python train.py --n_layer=9 --d_model=64 --n_head=2 --n_kv_head=1 --head_dim=32 --d_mlp=128 --vocab_size=4096 --activation="swiglu" --norm="rmsnorm" --norm_place="pre" --norm_eps=1e-06 --positions="rope" --rope_base=500000.0 --rope_fraction=1.0 --qk_norm=true --attn_scale=0.177 --bias="none" --tie_embeddings=false --parallel_block=false --init="normal" --init_std_qkv=0.0714 --init_std_o=0.0 --init_std_up=0.0714 --init_std_down=0.0 --optimizer="adam_variant" --lr=0.00242 --lr_mult_qkv=0.5 --beta1=0.9 --lr_head=0.0123 --warmup_steps=345 --schedule="wsd" --decay_fraction=0.758 --decay_shape="sqrt" --final_lr_fraction=0.05 --batch_tokens=[8192, 16384, 32768, 65536] --seq_len=256 --doc_mask=true --train_tokens=109600000 --steps=4981 --dataset="wikipedia_en"
Each number is 500 + 25 x the weight over the matrix's rms, rounded and kept within 0 to 999. Layers, rows and columns count from 0. Numbers have three digits each.

# gate: layer 3 MLP gate, 128x64, rms 0.0676, rows 19-85, columns 0-63
# up: layer 3 MLP up, 128x64, rms 0.064, rows 19-85, columns 0-63
# down: layer 3 MLP down (transposed), 128x64, rms 0.0634, rows 19-84, columns 0-63
gate19:520468526468496534494513481511480501486474499503523510489497505529479513495498515483483496473454505494533505459479502490509501533506508478493517574498518506517453474489527493539518554559468483
up19:512513481483476496494533477547501489474481517524539517487514506537438460519526488525529488431535510477502492472461480512484473531491503505550539547511491486500506496535487500535479512526489546
down19:500525455489475506485523492533499484486473507533481524513517527497470503504460457504531502425525528491531499450492452505468468485492513520558529558508499491482501491510462482530472491513488530
gate20:510503515478498488545493490483512563489513484576525486504532489470510515557477490514489481500502450486518489545506553533512509491496491539524521533560511520494484521469479506501524491529411461
up20:470466401542470501459540499529460501505471478491480518496495495487495503446534484489494544456533492491495488465494476479547516496489491498508472487471490498522508465513496539488470511455550507
down20:543529530503482470476511505504542502506477476526489510487512519452502508558534529519515459533493499467550526533468501525495477473508473500454526478536556533498507504490484506506487480529509465
gate21:529460487482495504492547523531504485515501511524501536517469477450479472497495505472510523460488511489499467486493461486511513531490522460459490479463510494510505483483530489495491526535536494
up21:485498514486531495516494552476525490498509484483486478544516480563493511502506519516450508503507486490508493491525537476524509459497472526535499489499490524540510521521525541460470501513467478
down21:489516527543490519483470496479502523478519496491516484493507540497508496498525509492490477543478512493460461533499510497477523489558509539534489493532519496473502529491532546507527512489481509
gate22:469506504492485500518531469511497484456516489496472493516510495475586499493485452503505494553509508522465484507481506520490499463494518517512479521461489487487510478501508498451513492505493520
up22:523488484488528551484490508455486553547482463490535527528496523526453513493548528483456482500460521513479483513473482509485459499516481499462473493500505514490473491513470521499467487492490477
down22:433487481473488523532500473535528480467516498467506511540525507480557516524533480520527479534500520544478497523494536509489488462476523518503485537472487523479536501500508487478532484505491470
gate23:466509494479510478486518493510547484490502542528534504515467467511546504516499503538486501509514541476504512543482526489516504541484490483477469450503486504502509495470521528489468516484494509
up23:495541529487515487507476511510526467548501496538493508528536519501503498536461447496500495519516472518458513471550485511524513471524544538536509529465500528491479539517498506485481478526454493
down23:548482517541478521502492504485454508491505477484492489484540506468478511482535500467500478501484464574506469487472471545508500493516479501485521529474517468520554490509498486485520491528486496
gate24:502482487488525512490559459530519485485520514484504492503519554457485486495499495548541474470502493517512536549492488505476486506551506488520488538505493449506505515517474526438456501449493531
up24:467506516478507502519451483440484509518472484471527461458483478511557492451496474485498484523510488522515454473515535500509546499502503520496520503479524565508487496487491477534454503524497484
down24:477536466473523505483481444478477537454449501489469491480511482483507508485483545511496504509533494471515523495515505484481487461500522514537480541491509462521538551491509482483483476473504472
gate25:501483501479527536483500519470504499552508502508536511506496504508456497474507497499500497488458508493524500487492512473527518490507481519505479544505478497513453510491489480490503479542530465
up25:491503530478488503525476487485484503470498517484457494491486456517550537515468495506483492505525489553490505484504466487494506514517520474446522491513506499496497483511517544498514498518503490
down25:486476507477518509518469482464494522502534496484523484491480477497476520509512519514475523505490537535482520472487548438522484520502536502473500521491451534500471511528489517505517483527511486
gate26:542510482534523495497498503471469519513485498500521531475537554512463522480493537492512464546504527457507505473522498518491526468513485505512510466490525494506516518470522500531519503497560547
up26:481502461503499518531507502519495501510530454498506473550473464489505519542484500521452512495487467453476485484515533486492509471482501504505517450492468496499425482452502465476526533574491492
down26:494458482479477528474506508541512444464456511531478482524456516472530504514493471501496534488495502529500534519502488478546466480487513521505485533528504486486483554496451520490479441521493468
gate27:540489519486531507476479475484502502477526509514436482493467486525505506518529542512478495496549510514515524505534481486523461506495493475488497499534503442503448482501507507521529484524544483
up27:463513519519486486473494528545531476507498474494492474540509460513521521543507501473485536524491455486506506534499516489508488467469519491505544497473469499493499471505541510514510458492489537
down27:491540501525490497560523498533519510520462469475525490499537509468499494514494485488545439514478477483465510496521541501478542482503505494509508526495469511497545501460518499522453499495494507
gate28:540501528519488513534502524505510490494486514492513502506545501541488528511526533462507476504494471484529522508510500518499483456529522522494509495493508495478523498480531496561484497481500544
up28:515471474517518489490507484517481524511531532479495501500458514533480470508494445475471521511513524519503486498499515479502480481502490474461493481511503541500532502524494482510531525443494447
down28:534509497491470461517505486529558503516488481506491502464489525481481473516504481443469499530434485490488496514504470500503528467505510508481515479451527513514513500505466477484493482487477470
gate29:519496486497478478475533538570550491506504510461580524521497522484495490559519498537526522489504508513532594522496522479480494469507530495523509510511495485523467526509483529501498502487500526
up29:505528520510508534501483534443520500480531543520468494485502470468500476494462495449526472493503504446474495484526477492537538491500503520492540466509509526496513492495516512529540487552544516
down29:464505480499538504503493474468485506502426474505469534508539468514493504483503541524488549507528501546522465500521500500493456507474489512522467527465516481518519535446487472517472482475462480
gate30:543465488486488570473480511473494529460492479517527516538538507517485491499503511492487488497472482489563526492483482454460462482472533538463450495483522506504543502480529511519502535517510500
up30:511533534497512463509510459543475464512501535460497484498498523486514539538528510513489474498500509552455509483489517566483511507535493482482504531541459477487449524509483525471483474524517499
down30:520529507477515511506498470534479477505538515505512510559546491500518537526475500504485483472486482551509504486467525513429532471520553488437490525472485496500473525507476521483472503522560527
gate31:475489498495501487506464497470515470464535490521511495507514481524532525494483470503471464596496525465496504518484498477510505488452522518483498455466519478546537529504493520500504460498451481
up31:531490515483482444492536505496439496516449488456492523476476547464477521462524503501488500507504495527515506529456500520497485507491458459486456509496473531525484483528527523517511472478506444
down31:459484482501508559514489484480524487488538497533507474499538483543553521479484465491511479578506528466477507476532498495485489498460526544492539472477524512509541523490516488490509518466485499
gate32:508443506479483508479524458479469509513495514500501505514506488522465467476508491492481497492520526458514471493473484482526496483495498495495501525533489479480498464502440492481524482516523467
up32:530525549498543537480469538513479534488469505512477489438503507489493503498528471466488503517486520495481549495490484525512502500489487491486490494476521494493525510507539527482528482507527489
down32:500509520452490541480453488493468505489471538489493506511471497485471484487528511493473512503497506466462497524459495501527512513497497475487520535499543465544505475534479510520556486497510462
gate33:496468482515517506480466510464502506483496460492469505495477513514542474517498511521480513497477496524495488455495517494524487510509492480500474540493482476496498472551517475511551437499543480
up33:493478507456491541484522488494453540530498542511530527515498514505488550496522508482481465522501530505530487493502482483468514501523506500433484475515486503509502491467531526478486559524492463
down33:497433490497511535466481498443486545508467500482483513505465518534548497539534508500482528501481521526504486472487506498460470495512494500475485515527447505536515454549519476514536506493541464
gate34:504463523440541531504468481511505506492501524485557472478497504501496496504478516534489480512510505491451510496516505512499531502501495504478498535500502460542498489526485562489485522512499445
up34:506515533492492525491529501505463515517493494496422521497485510503510501476483477460479510499468510514525507489465490450490478510497492470473480512471469498456505496498518449482549497539508495
down34:492470502477512552470512505486468522546523483492494508494511530531494500494495540499465485497493546475431502504507516487508502527500493493437512516477449462477505481552502516479546528518516513
gate35:508486493495490514463521507520511526477466497483540498498487534459491497482496505503511532433469505499488469513511482519476524491505472513518503532499497495446473482515491482486485544521519488
up35:481518503521507516537476487472487498487498525546482449522509463529506448526494512508509482522518501490513517558487462518552499514533498523508514534488477513480508478504472468499507487490504497
down35:487521489483513487503492497478452490496448504530524469515494496528523507517546502510537525536511471500503519521466524465487536496463480526515469473490510523536515518448468475520501471504460508
gate36:547526470473490490515502493483508462469515492509497496521498506500538531464529487521508487493501506477529492536529473542459499512520521477506514510483480504488508513530534470519523507529574488
up36:496521493485458474488454455481495508553482510494467523479475540521496475480563508488500492454469485504486535454493477515523491503496484485487483522522512495499497503470498485479520544496544512
down36:525503502511485526464532488480526477490540499499494494547500494524516490516527468480509502491502527490546437560477504489482538529511457502501511467480473518488469510553480508517482488539524479
gate37:541467476499519503519543466512502509527518529453504545520522547467474514492474504546559468506462455513470532546489495491488478489517532488508489517485488428477505551485461513424472484473539521
up37:510475485492494483504454530534485441436500503496509462503530468530535522562491500561452484520477513545514506489468527510501511492497524540520523517479531502506487485459510487527511533564554489
down37:478523492457527508505496452496423506458531472541524491503518496518523518527513475443508489474485470478462505532492483460506542500505492484520472499458546543522472499542493493505483514512466491
gate38:501473497481524494516533526538482484521478515459469516492511524566525534505503499502501530467473484541536524502493533466485500522470500454484515495504482487483511478495489466509491523476464454
up38:503503496515509466500528536522509469497492515495479508473479527541501506513482503495517549460524478510526518491506513481484517501458509446529522492497513505464518525487509496512494509459484476
down38:480521505510462493515532522532482516462547512508495473520497478465500450500485467525477481486501498498513482473510488536513563493524523496501491487529508509481495579499505502527495503523506500
gate39:489492487489514487486486494510495507518505475505483478517489468480499492531504509507489521497482503516480488512498521513484516529520514507533497525499492491500475482512487520453522508506471449
up39:527515468504475510479517509472494535507476515487486462500499508524534490467481473499496508488489494491534517515495496481529510506468483515498497508454513482491473501496488501491481498510555482
down39:490507497504477510498486492486494520520472502478494501521531463531478483503490486510509485489469467518526517492461496492499533470498494482474514529466501516480507537473475464482494524517497522
gate40:494516518507472477505498501493509483492486469493484495500517487482539499512489498503487527495497543517511507529510509499491497490504483522513509502512497493506495496529493530495466504504483499
up40:488504512504496498509522496505477504498483479490481503491529471472511471493502496497508503468493539520496519525506525503497488508511508507524502515526514504489484510504492514475455514494490501
down40:491500501499512490501473492479514488499504510497504481497510497497496498510470482477490495501514491505507501515466479474487524485496468513471509465503484501485511458512497506496507511532489487
gate41:518479554484519499493473501493473508489496531508534474502525518506517462462518531501537471471520464542523512423483491518526491558471537457458494484542481527527501511533481511516532480466503473
up41:491496539496478479500480496498520480498528530554460459482480500448525447473489510498523510462530506498510487467516500499540533543463530488490516458490516510509525563499495515462539492435505489
down41:474524448529475502521508466479518504508506477471514498494481514499494514507460483513478521489535537496462488542498493511468542537506523526534509515465548447481504557470511503489569508474473505
gate42:452518549503509482511517501515551479492526527500486454569525432469515524525495441492513515498518499512527456474525508501494510535469504535509544499481471593517495501489526490542527501495468511
up42:469458499525520519517525511445494540511516472491519488500428513484540526511498500508492496502534527461467431509478484508554507454508483512512466485498490450551491490484497468527538523505517489
down42:541496477513456481523461507515475504500502504536514521431583516524464487483504523453506468511510470529507545489567527498470508524493482479485520520486499499444520443499473511497443497492504511
gate43:513489500533526504498465546468512511500460474500514536496480516470489520487523504474515469481520490484524519526452516508502512466494504487506534461487513504519473472505511478496462499460519551
up43:493517494495539506518520514483500467450502470500517498530546487496481548541519486514522454526524486507479504515493444503531501472492486467519540468507475522525457476500501505528506509506501526
down43:518473500514470539490480490494497490493517516507493517532552491512454514500502466509508540538514514475499560477477479520479501507492547483451531507541491508489518522459515481485530516527489515
gate44:494508442462555514517481502519516549490490480526522506515539475536487515539479525492490481484447486519517532511507528507473485495518542511514515476520535508507487520482528527491474508509446537
up44:489504549536472511518495515499453495551489509441531494502484509475508510457531472517485517532507511500478438478445481498515500504462465497470474501457473496514514497509487484505524498520500478
down44:518499474471506463468509505495504512496524510503483509514511523526490521507472488509499465472422492506523498487495504471506532471550511533461481479493535555532495485506486542532503482508500506
gate45:477490535497532518488512475545492543495508541512493453525550511533510502506467559467492513502477518489520482514494504486529520517532508535442483516500498464476469508509491491484510531498490464
up45:545486463486509523489483491467497474503499498487474539473472509497525508470486456500483464534485494536496527481495516512443472462489463450489470506489499504521527493534492493511516498524531497
down45:538478512477500521463492461493525532480523506498520484507536548532516507495457554478464494535500517500490487504490506495552462488516468516477485532487442461470521496528488465479492534493499472
gate46:505513529477514520512495512504526505439517562497538481487493483444491520474496494499519491542510468510513524508477501490544490547513516494517495504557473512477489490500511505509537487501512522
up46:477447517508528515428471504492498513534474503495513520489507506514474505468515544482511475529520533477500505504553463510495485440502471460495492495506455519509506477491540491529495456524499460
down46:501471497499488521528489497470510506442539523474531518491501458480492499521519474461521460518534475508494526538479550508538469553498516501463496484529460518493496498552515468499516484484494464
gate47:464539538438494520498495488488563489451524515518543448555511450499528487524496460561475511510501499523469494452491549444543498513550508532514529508532489530510453499496476556496494521557465493
up47:480538492425473530492499475472502452459515529472540515499540479565452483468552501532451507516490498516553516476532493488532489470511498504442528541500498496487492469535473536549480455497525487
down47:492482510477512502528500515509545504475510479492517437531493510484574472554481535524494514462514523494463480458511550478516469494530509551541487509499467557524464533530499509518486490506479484
gate48:461478517490533505525519538532510507491510532514497496471495503516503490533456493486517512497507477537463484493512473527497493529489515479506478498494495489472530487535518506476538470540444479
up48:486497494486500485490545473516505551500516503513510496511479517474500505475449465509526553490517497483514501537498515492526549514466531482499484496517529506463471542507494478529512463461508471
down48:506532474498497466489433478444507503515493476469542476535527522490492509471494494520476496502536496486505500494505506490474526485472492513483508510523520483525477584490459501492516508493521500
gate49:485492502516517478548503506475482496484468449522497497490530539527463508493498514494536459478498495507517504515476521508509480487523495536535500541496517455488525507484417506478450512470502501
up49:536526458531511463513511485545505517500473489517460534507495527507481498462505545506521504525490487480528510523547480534443471490502477484507487498504504469453545519509464495517482490475512522
down49:465488519517525484539493539494483480482549458528498494480515455516496495520447531501480497522516501511497482501518522463496541504504489483518507494478458490467500434527507505522520515527529486
gate50:480504560437540495529490504516489509498509557508501452479548514528563488493469490525539523490512477547508503471486523533517480514469494468493506515490495506506493482546481521501467507511470456
up50:513498537480496481507505498492491486513513541535487467482514549485518513492458524530515554463526473493526496472527506500520537496455503509551504516495519533464541544480496540467462469498494481
down50:514474481499491499511466490473470551488498527495509535509483497459483476542494491502477539492509493500513473493526514506491595503472522521526499523497496497476478612463519517507516484531512494
gate51:551510471511521497510493549460478527520475516542511494549525529458453492451479516472494467455495451472510463490509497461522480468500458533495513481542532504481495494500470502481472496499515483
up51:465512456527525478561482495515501573521512506472503469523479471490529506552461478514536516483508471507516491503498512536536518502511583513512564508466512490544443504480489503510486537523488534
down51:483504505492512528522519451548527454512531525495452512500471499528502519497526517523540534540516577531507524489493479507505553545477555502483533530502510513521505560514529488517529498514504477
gate52:518497494502548506535514462514502508507481518517498492477553516512495499497462521527519447482518474528511510524495512517445455497540529487528521525547476435459511559521487523485482510494499536
up52:507503502518522481517492457520487521502506484514482502511481495465486458488496533486520491467508503517530518521542517541449484478544556498532518473520487452460509532528488507549497492452525507
down52:492501526525495483522480542477509482494514482494532517494474460506509494543527481490480534518567530485474466495555520523489481478479498500479513472506519430496492455500488506524526542500496484
gate53:526495510482494545483472499476492489466534524530519489469492510518520492525473514501501478522467517499465481479445519475516495493452496486481492459501494466508451496516505505467544503506533495
up53:518487485492512511500530496519475540507475504443484519545519518445474520473526511484483490483511509519525521476532481535457497498536513535485467537471496526487544518465475491543467496508531490
down53:517512488487473552465483510480478536484555475509468497481478519461515482515502467462480485496506483541519513485485505535487492465490531511465532501484503508519483549504485480455498501500549495
gate54:466510474502523479503525491524492454511515505512504496530472530450501496485522524502475526470548485558539494488486491512537526481445565484498478510514471483536480543508418436460474498477524490
up54:498458554517496517471477515463498518448481494531530525455503532522506493446504495470507486525511531456511452537454456506533469478569477485517502496499519507478506458498497533474539489492496518
down54:470497468480540520501494533531493479516538498504472483536510452467513489521579526474496545474508469572511482469518518486504496507457533523445489502485493494514478518493480477481488550504527507
gate55:499513475530550526524494512503498473513519507468512507501550487541482546528516523461507485520509496520529526534493505514459453434512516482503479503475482465503502484514489499514511488492508520
up55:531506515463477495476500469512500529490491523515463492507473511496536467474488494497471511507446523516500467467478520499516519535486462499439482501506515508502500500508497464504486502553523464
down55:503506506474493490450501474507483490526527490511522470484514527526517506518471505480516518508510535558510504467476489483493450456512509493515465494489474482494503456508510455478550492468515498
gate56:487484441495497510508494502511495517528513506492521488511483508496478503471491512502535490527479507506496501522474504489537519536501484487502494497488491485528456525522449515519523480503508465
up56:497478483520478490503498513487469503534481487485502473492517535502474486487485485512544490441509514501473526474486480469530506483533531503504477481490503474492489532504447505481472478501511509
down56:490502504481479506473511484534477491507498511492473512501464540527488540484494505519532509543507486481497510514496483506470481529524480540509524520492511489480549500492504484490502500490502551
gate57:537543514431520514531503524499457467496465515492452484493546578496529559521494462511449546512487453513528533470504501441521527465443511531531485522457550527404460482402445517487471490491508492
up57:523483490572463487485525501512554483470533501528503497511445518491441500442504531462522479516516561444527495527512483539479514474494453466494509469501487469498539527505548469516530485470502523
down57:510500530540489541479513490477527503450464487482496506469489502507503520507479473505478471516513481479482504523495487496510414487543481472530466537495443504507522430492514476534538453528499482
gate58:571499522493489531500483542438498499461491520516471510489507556492505512495480492499531489534507532502551472500507480492473521480505469464505492500514499506442590459494517520551545503502533493
up58:562487516498471513456486521434499503462495497521477531485539539486520515489501480488507486507517517498510456503475485502479510467500473503495460482475504481461525444486524500512543531481505493
down58:493522497543450506461500524493488523483504498481523499496459497485479485516443484515505496484484499498506517552513490507475536506555482498517482514496461496507566459475520486526528531493502497
gate59:473474517491491521494474500489531523503519527543524482526482520500486548507463479492519499509518521486520460440497478474510512503494485475510501480486472507504459521499503499505537496507511453
up59:520522493485548502489478508480480494466512495454464491505477491536514499494554480470496491497459476507535533463537463522512496512483488479440519495488519519471519454514518493512525479536530488
down59:510475512510468531474446468463537526478490493530535512506505511495518485498483499518468481493531538531502489510462510456500535530503469485514477492543494519542480485551514504517522520518506494
gate60:533520480459504454506499480541508483502504525520491486492473518502474499507496503511501555465484466493495503487538576506448519507497477525519479530510508524487521500488507484491472509509498465
up60:480495507580502520481504491469473468465526510523485485469509518509478477504508506468509487496532467510519529504530419494510503517499487494493497485500479484490521497531479492527507461500507507
down60:534498462472495490517512500486479457499478498508544505485512521498507503492535481501506480488446514489504518547504531478483468446517485511493473488461496537498487518446499548515496471485473516
gate61:526503514498575516498501495491499520520480486474531511493501546562503489493501549509496484530489469507488493464460475509490472515533510457490488511525481483489527472537500527485483512533480508
up61:498498479480477501486529466509444526458506518518475509515524473459530550519487484501508480507483523547502495524530543511490522499480480530477486523517486505487490512455497476479508486487490469
down61:535511493461523505503516466497454503477497537484497524515556494473519517521536499511486488494490467584497487543518546494479530517504466507479489531491491496515512515497516453496510509509458489
gate62:474453486492516448527579546496473483514478480476467549479524488479494513459523513505550509501498470498543490528489466494504463508468480486509506486489468489511536493513498486489491483424473514
up62:476546490505493511524455519503527480503536492503549477543459481493506457528494467487503512520502515489473505491515525471537535486491506518535553463522545504526462499469471521530487512515471479
down62:531557524532495560485446423513521497474547526528501472508458523513517509483487513490480473491480546488477524500499493521503513483514489514457468509497534508493489524474507515493509498523518502
gate63:501530468526516472515502506499522536527493511517516513486495513458504439529489494488537547516513492492498519515493500488511513519509498537551550485500512480510520526511465484496480519455471532
up63:511477474501523489522521510518487529519446514489482521432506510500496505520478521520509480528465527539493499544485469486508523507505470473539501496482495466499505536538480521485499537505485492
down63:516527513494455502514476509482538517491519466516508490536472462488541451519493506463501506450539464474506511508510525477476485494533520529475520488525493504514542478496508460525503477499502489
gate64:470505484487491532535568509506507483486488472454526508475509517494487526484533503460504462536450479499527517521528472496515513437489504493484498482501479437487494499537522508516519473478552487
up64:496509478533451491491536494496493475503504461483461480457505497508462491513503521466513517446499513526536535506574473495517540482493503488486477459493497440490499524502537457496510464518504483
down64:522480510558470483487508495525497480495535527523435504475460515502471491494459517497491537487517514502507489493484509513536487573519498512528499486498533499500514523507466493457463470517543499
gate65:527467512480508512479490486500460497522457493486508515517481493482535497489498504495421504524505505510491492465471531511507504507546497496530495530511518528474490442500549534495493515508489490
up65:525490504522495475482498495493517479474495514502505487503455479487525475508504490488446517516542500477514502494524532546510505514543477509537511509508513515473523455494531499514507490506487520
down65:503507518535472453466507491498515479464503508522495465479442479500488479494458475525495524513528483458528504524518499523524483500521488511511506477496524506475523471491531485531494478511489523
gate66:509513472466516530486509469470513507475546515492472495506544518500520540516509504483495466539518482513502494496486513477488527445498479515468494483479512483505510530494480493500499490504521467
up66:473543486508481464505520506464524462478553496507474489493524495505482508483521509484518514517558503472498514504510508471527539463479482505508554451484525517531516526473444485528487464471510494
down66:533521518532484454493493555553496496530425479518523507455440484474489489504507480502514534453486503456540498494502495515548465527476521476539492496510465506493497471502485519499499463506482513
gate67:474472543483481545511548498478538528530471463530518489509497522491479469461514459480469530496525528457495474506474510495529487484514501495485516491498480487485523497455476531477485499544445551
up67:480527458516503464496511504511493484471542505535538479500497438468553498496486523450496517503494505497501483508545509516484503526457524491526551496483513525498483486520495512490519468488505484
down67:555538478486514489465446514518505498480523527510464508503494526504530539504509495499501506518512505526528517500522464475478577522477519519508491469503510531502472510559487475487504464531527462
gate68:503496532505553496478506486510473435496470496473468472473477516515533481506507472497445503493510512544492488514546493473513500520509487449476445517505471526493520469512536487508486482482513498
up68:500469494498488528526474500510520528518524513519519480526538486496537519474504561491519460556471504490546510476457504518480485475508504521478513498476500454509496496522464489503525523515490503
down68:505479527510526499463513524513538483523471490524470500480531508488506522489520564497504513564446512500510535505494479515493480519482485499472495536521494466496549485531481497515519508466543489
gate69:547469487492490531486507505496495475481472466487501555520482552551433509483511529544525457480523495527523564511499496505454484486527468481531477551497518449487497519529497451514449508461510496
up69:515452496515522503495531514482535516491515533469488475486532516472484461484518501519512494463456548479477546546468501474463489443519507473486514498504455462498467514524526561491544516522508578
down69:544480552527488519460527527510546465504525477468472518504497485516485572506549495499514481466461526560475471529433478541474522521514507481518540520497486460512485507507488527503518501486526545
gate70:495520488515507469467541523485530509511487481552498486524447521519433512499450498523521470529497513480480458492503444508512502507474512487511506516517472526474502541509509494520479517493520521
up70:525518495521488454520482498523529438477522542508466494478532508495531462483528489487504505460534511507519566498537516536436506472487496510528489504503519514530526526489488483484514470470519537
down70:457447500497489528511503501475467538498518483483511532484517485474530497497579526508496503508500490520505509512479511467502479505531516492489441497500520521534507405517508525517506499500498497
gate71:509474489487450513502474480499530518461479487475510491529483512465484505496494486444496502440508490481504503496455505497510490473486524542460492532508528462515486512458504461500482516466505474
up71:509496506520503511491553558474514534517503457535492506485498485520547508502504498480460467528492482520503427529485486522497508470454493480490447484477503483509463474475554524501538524515528472
down71:512482497465457492471480493467507503483526484534515555488564474518524477478558519462494487481490481475512501498469520497501474496515525524449508484457574470491475475518498518482526534497485501
gate72:523531520475571494483481455475508507519440502559486520492526509490471496547479550518429479508487492487516521508568572504458464505450515498506516474512480482484444514508519536470520507475466467
up72:505483517501432536424468523489489493537470496517488488459474495523467496480480486481482518485525533487487452467486463500504500508491451474463509463497507505519511504516505514473529470540547481
down72:521521489519519477474506452479485485515450494535535491492463551529425467486518534517475441503445520477503522489516505487480501507506472496475456494482505568505551495485524524509482496495487518
gate73:490503483477502484549497520544525466511550505518501521563500429501508503518484511495523489494519515506514456482520542528496546506474526519506525465481495540518464551524528469484526460486467500
up73:511529550496496498522454503504466519512468519559508490525481528502501493474457506483532485527485500474546483479518489480469500556524496509507493547490482493477520494462490538487542504552516490
down73:507479470513514524508513470455528501494547501482509476490525484494492537522562465498488525456509495531445523496471518544484521476471551479501514485510502532512495561538520481502460534431473488
gate74:485512565486514514525477521468541495525512532507563508503551462547491482535518516484490512537506499478492501515506521523526529477473478517515497520536484479537487508477492457501488492467494515
up74:496502485491507507493470490507523478488480495553521464497526465529540479552513485512492476485496480484503530497481531502533501528470497562482468555530486487505501488486467526487479492534444528
down74:488470541487502504534478509507497537468496499478537500507513520491498493471505514501511558459504487542485473467475530530480467508515493513548494487507503469521478473497518458481447538506555466
gate75:523506516516472501537488491509495530529523502470500499549518480528501515506491479522499530474484459451564514496487544490514508530484534569490496456510506508492476525429484529492504491519517483
up75:489473474499526524503504527484499493489480497485489518469510507469496494507529522462526497503541570513499471540497461501487492458473481449518522503474496496473510455540494469470511526482475498
down75:528478507476447519499479470498508489516495494497501492488516487537512505483479514508487491487460431497513532468495561515508478527519531539495472490523503504514481534495487507502479477498488494
gate76:508484480471489520488537530466456497481459494488504536486512487502489483498540577448494502535485530484503533542445524489493475463485453488494465492486506468483492476480499467495518506451525552
up76:470481525497505506516477455511544503563487465514469480521503518486528502478501435506464497469497515546482482496455516498524490489498527491481517506484484478536482504510490534492484510542469434
down76:496487519524497502482496505519547467551474452522490493536547502497486513484532491481459480485514571520476491479439497495528498486495461490504541486497550490507498508446473504466525523507500484
gate77:526515491492464498481508487463474497473516522518491497481526506466495495493499511505494501509513552503513476552524472498526494496480489501491485465545473508504527515521487559453508454475518468
up77:495483467514511500458510490489472487519474501527451500473530514485504498494505457519501533488501541529506528505528491509482500499514535507493515465478510458495525532530534545471461448476489447
down77:518476472510457501527481485483477481502493485466475508527512527518477501491516503511466524484526539458484512489464455501475508479474471481475542487495548503481513435470485503497485535506515503
gate78:456542529490509486497525478486503539489517474482518488536506524488513509542457452487505529496489529506481485520484514507518495492508492535527489478460526511519495524475463588487491493505471473
up78:533464461521479483503468484497473516509505503517482509507539517524513483487514534529517463479457494518502468490455486508485486510474449503481524507507536500508491506514443468452483544492467499
down78:428520518492529531504499451508517509512538510468523504499520489474502526526470450459513526485520507488503513519517515502530497500521526510492513486497489506506511517472515540545503448479521460
gate79:498502516474529505527469531532527553507523488508488484519555500492482505535502490513531464469500458528490502453473496507487494499484514485526514481520509516517524521497523538526494502543501530
up79:480513514491514513475512498516442473448483530481570503472491479512495473500540513517489497487507467470444548481507497498499497517502513499497502500524483499528502465520510477533494475498529534
down79:529513500503478499488517542501573518534528492497454494520546522509508497507494490521490455486469493521524477489472490502518475477519531449543511472516516507495538495488512499496512493518535516
gate80:526501510470518523483477506514516472547474505495492527449545514496523491504553517542516465550474526490455498505500501477491488501511444482452464532542510543497492512538520480503515473525502470
up80:471481507499534508494508482496478516459532533486515476559464489532501530519465512452477511526489476526589510492501513523506489498501538520494469500491471446528528504482491500518511510483535489
down80:502465522486533505500512479476475489441519505502505496550511501513546505484477520442502502555490492551557525492525527536503524477484511527474492515495478459511527516537513493512517498484520467
gate81:511511480513531492515509464500500536442495491517520505502515498474508470488505484534549510494491506507475487500491470533493487500495516528528534501503501457532466511495481499408492502515491511
up81:535485494502477510464483482499505491520489469503470548503489506494491498516530508474470468453519462535514470482496511476502521490498516483500511505469528508502480462474507457533523540486550501
down81:515497475477527509469522492510507495450471508510509498501510497499505490451533475496522487504476501518512478473479534564503467504505543499499524519518514481506462536518539536492476539492477508
gate82:471495504491470481514495486495480505468508516512544474495472474461557496516514491498445511541507549493522453481504502487516517529497480514499500475483474540517491529525460516496492474541472490
up82:466496532467462488496494463496487483449509520522540468473476491475553500517551514499456486525493510492511503461523466486487510515511467517477479501476460522504485513512485517528507475510527500
down82:548500506485506518513524552486530494497494480517484494508509502487506503470487508527496527505496532508475503498490501503525528504487497510493499556508496497524486516488515447523499543486469507
gate83:489514536459518509473521477509484520500485507497526462479482495491524532511518500499504477537486526536520521506464522499494475458495496501484486480498454474531452503508463518484524469503521500
up83:508474496500495529538500523477462493488496490456452525556530535508488482492501512486475486470469477504519480488482479514467485539513524500483504527482523508469527478498509510524476521514529504
down83:466485509474503538467528500512496527490489463510493476499521542487501511537498494494520470481503480543520503500444505522503477500526531479449512500512476510533495492514462513463505450530523517
gate84:561499478478477516488498496535484485483479497478520495512504464541506464539514534522496520463483484518519537466489555513484494510484491521514496509516525469522518497480506563501464498528478532
up84:472500528527462471518513485522485513492511517478532449494470540576508470501472474496499552492484533480524523498487492523505519497501493511497458480483503489456509513501464518451461480517530518
down84:431479533514479441514486527476474506542502549489500490487502513486510536505487457485499490525497491523507489512489447543503514497513505511443474482484471525451510515531504483494505550489502483
gate85:482495505503538502510472505524496475516514512513475455524524483534522524492491537488473515471521496515539491529507492502527507488514488497466493524528461504508469486548497447474489550499517488
up85:486526499515508491522497513526520486534525494524470498519480485521473497509493521509476549452543485462527500537505518509530529488478519519518520523491483522489475518500498466454479536504513488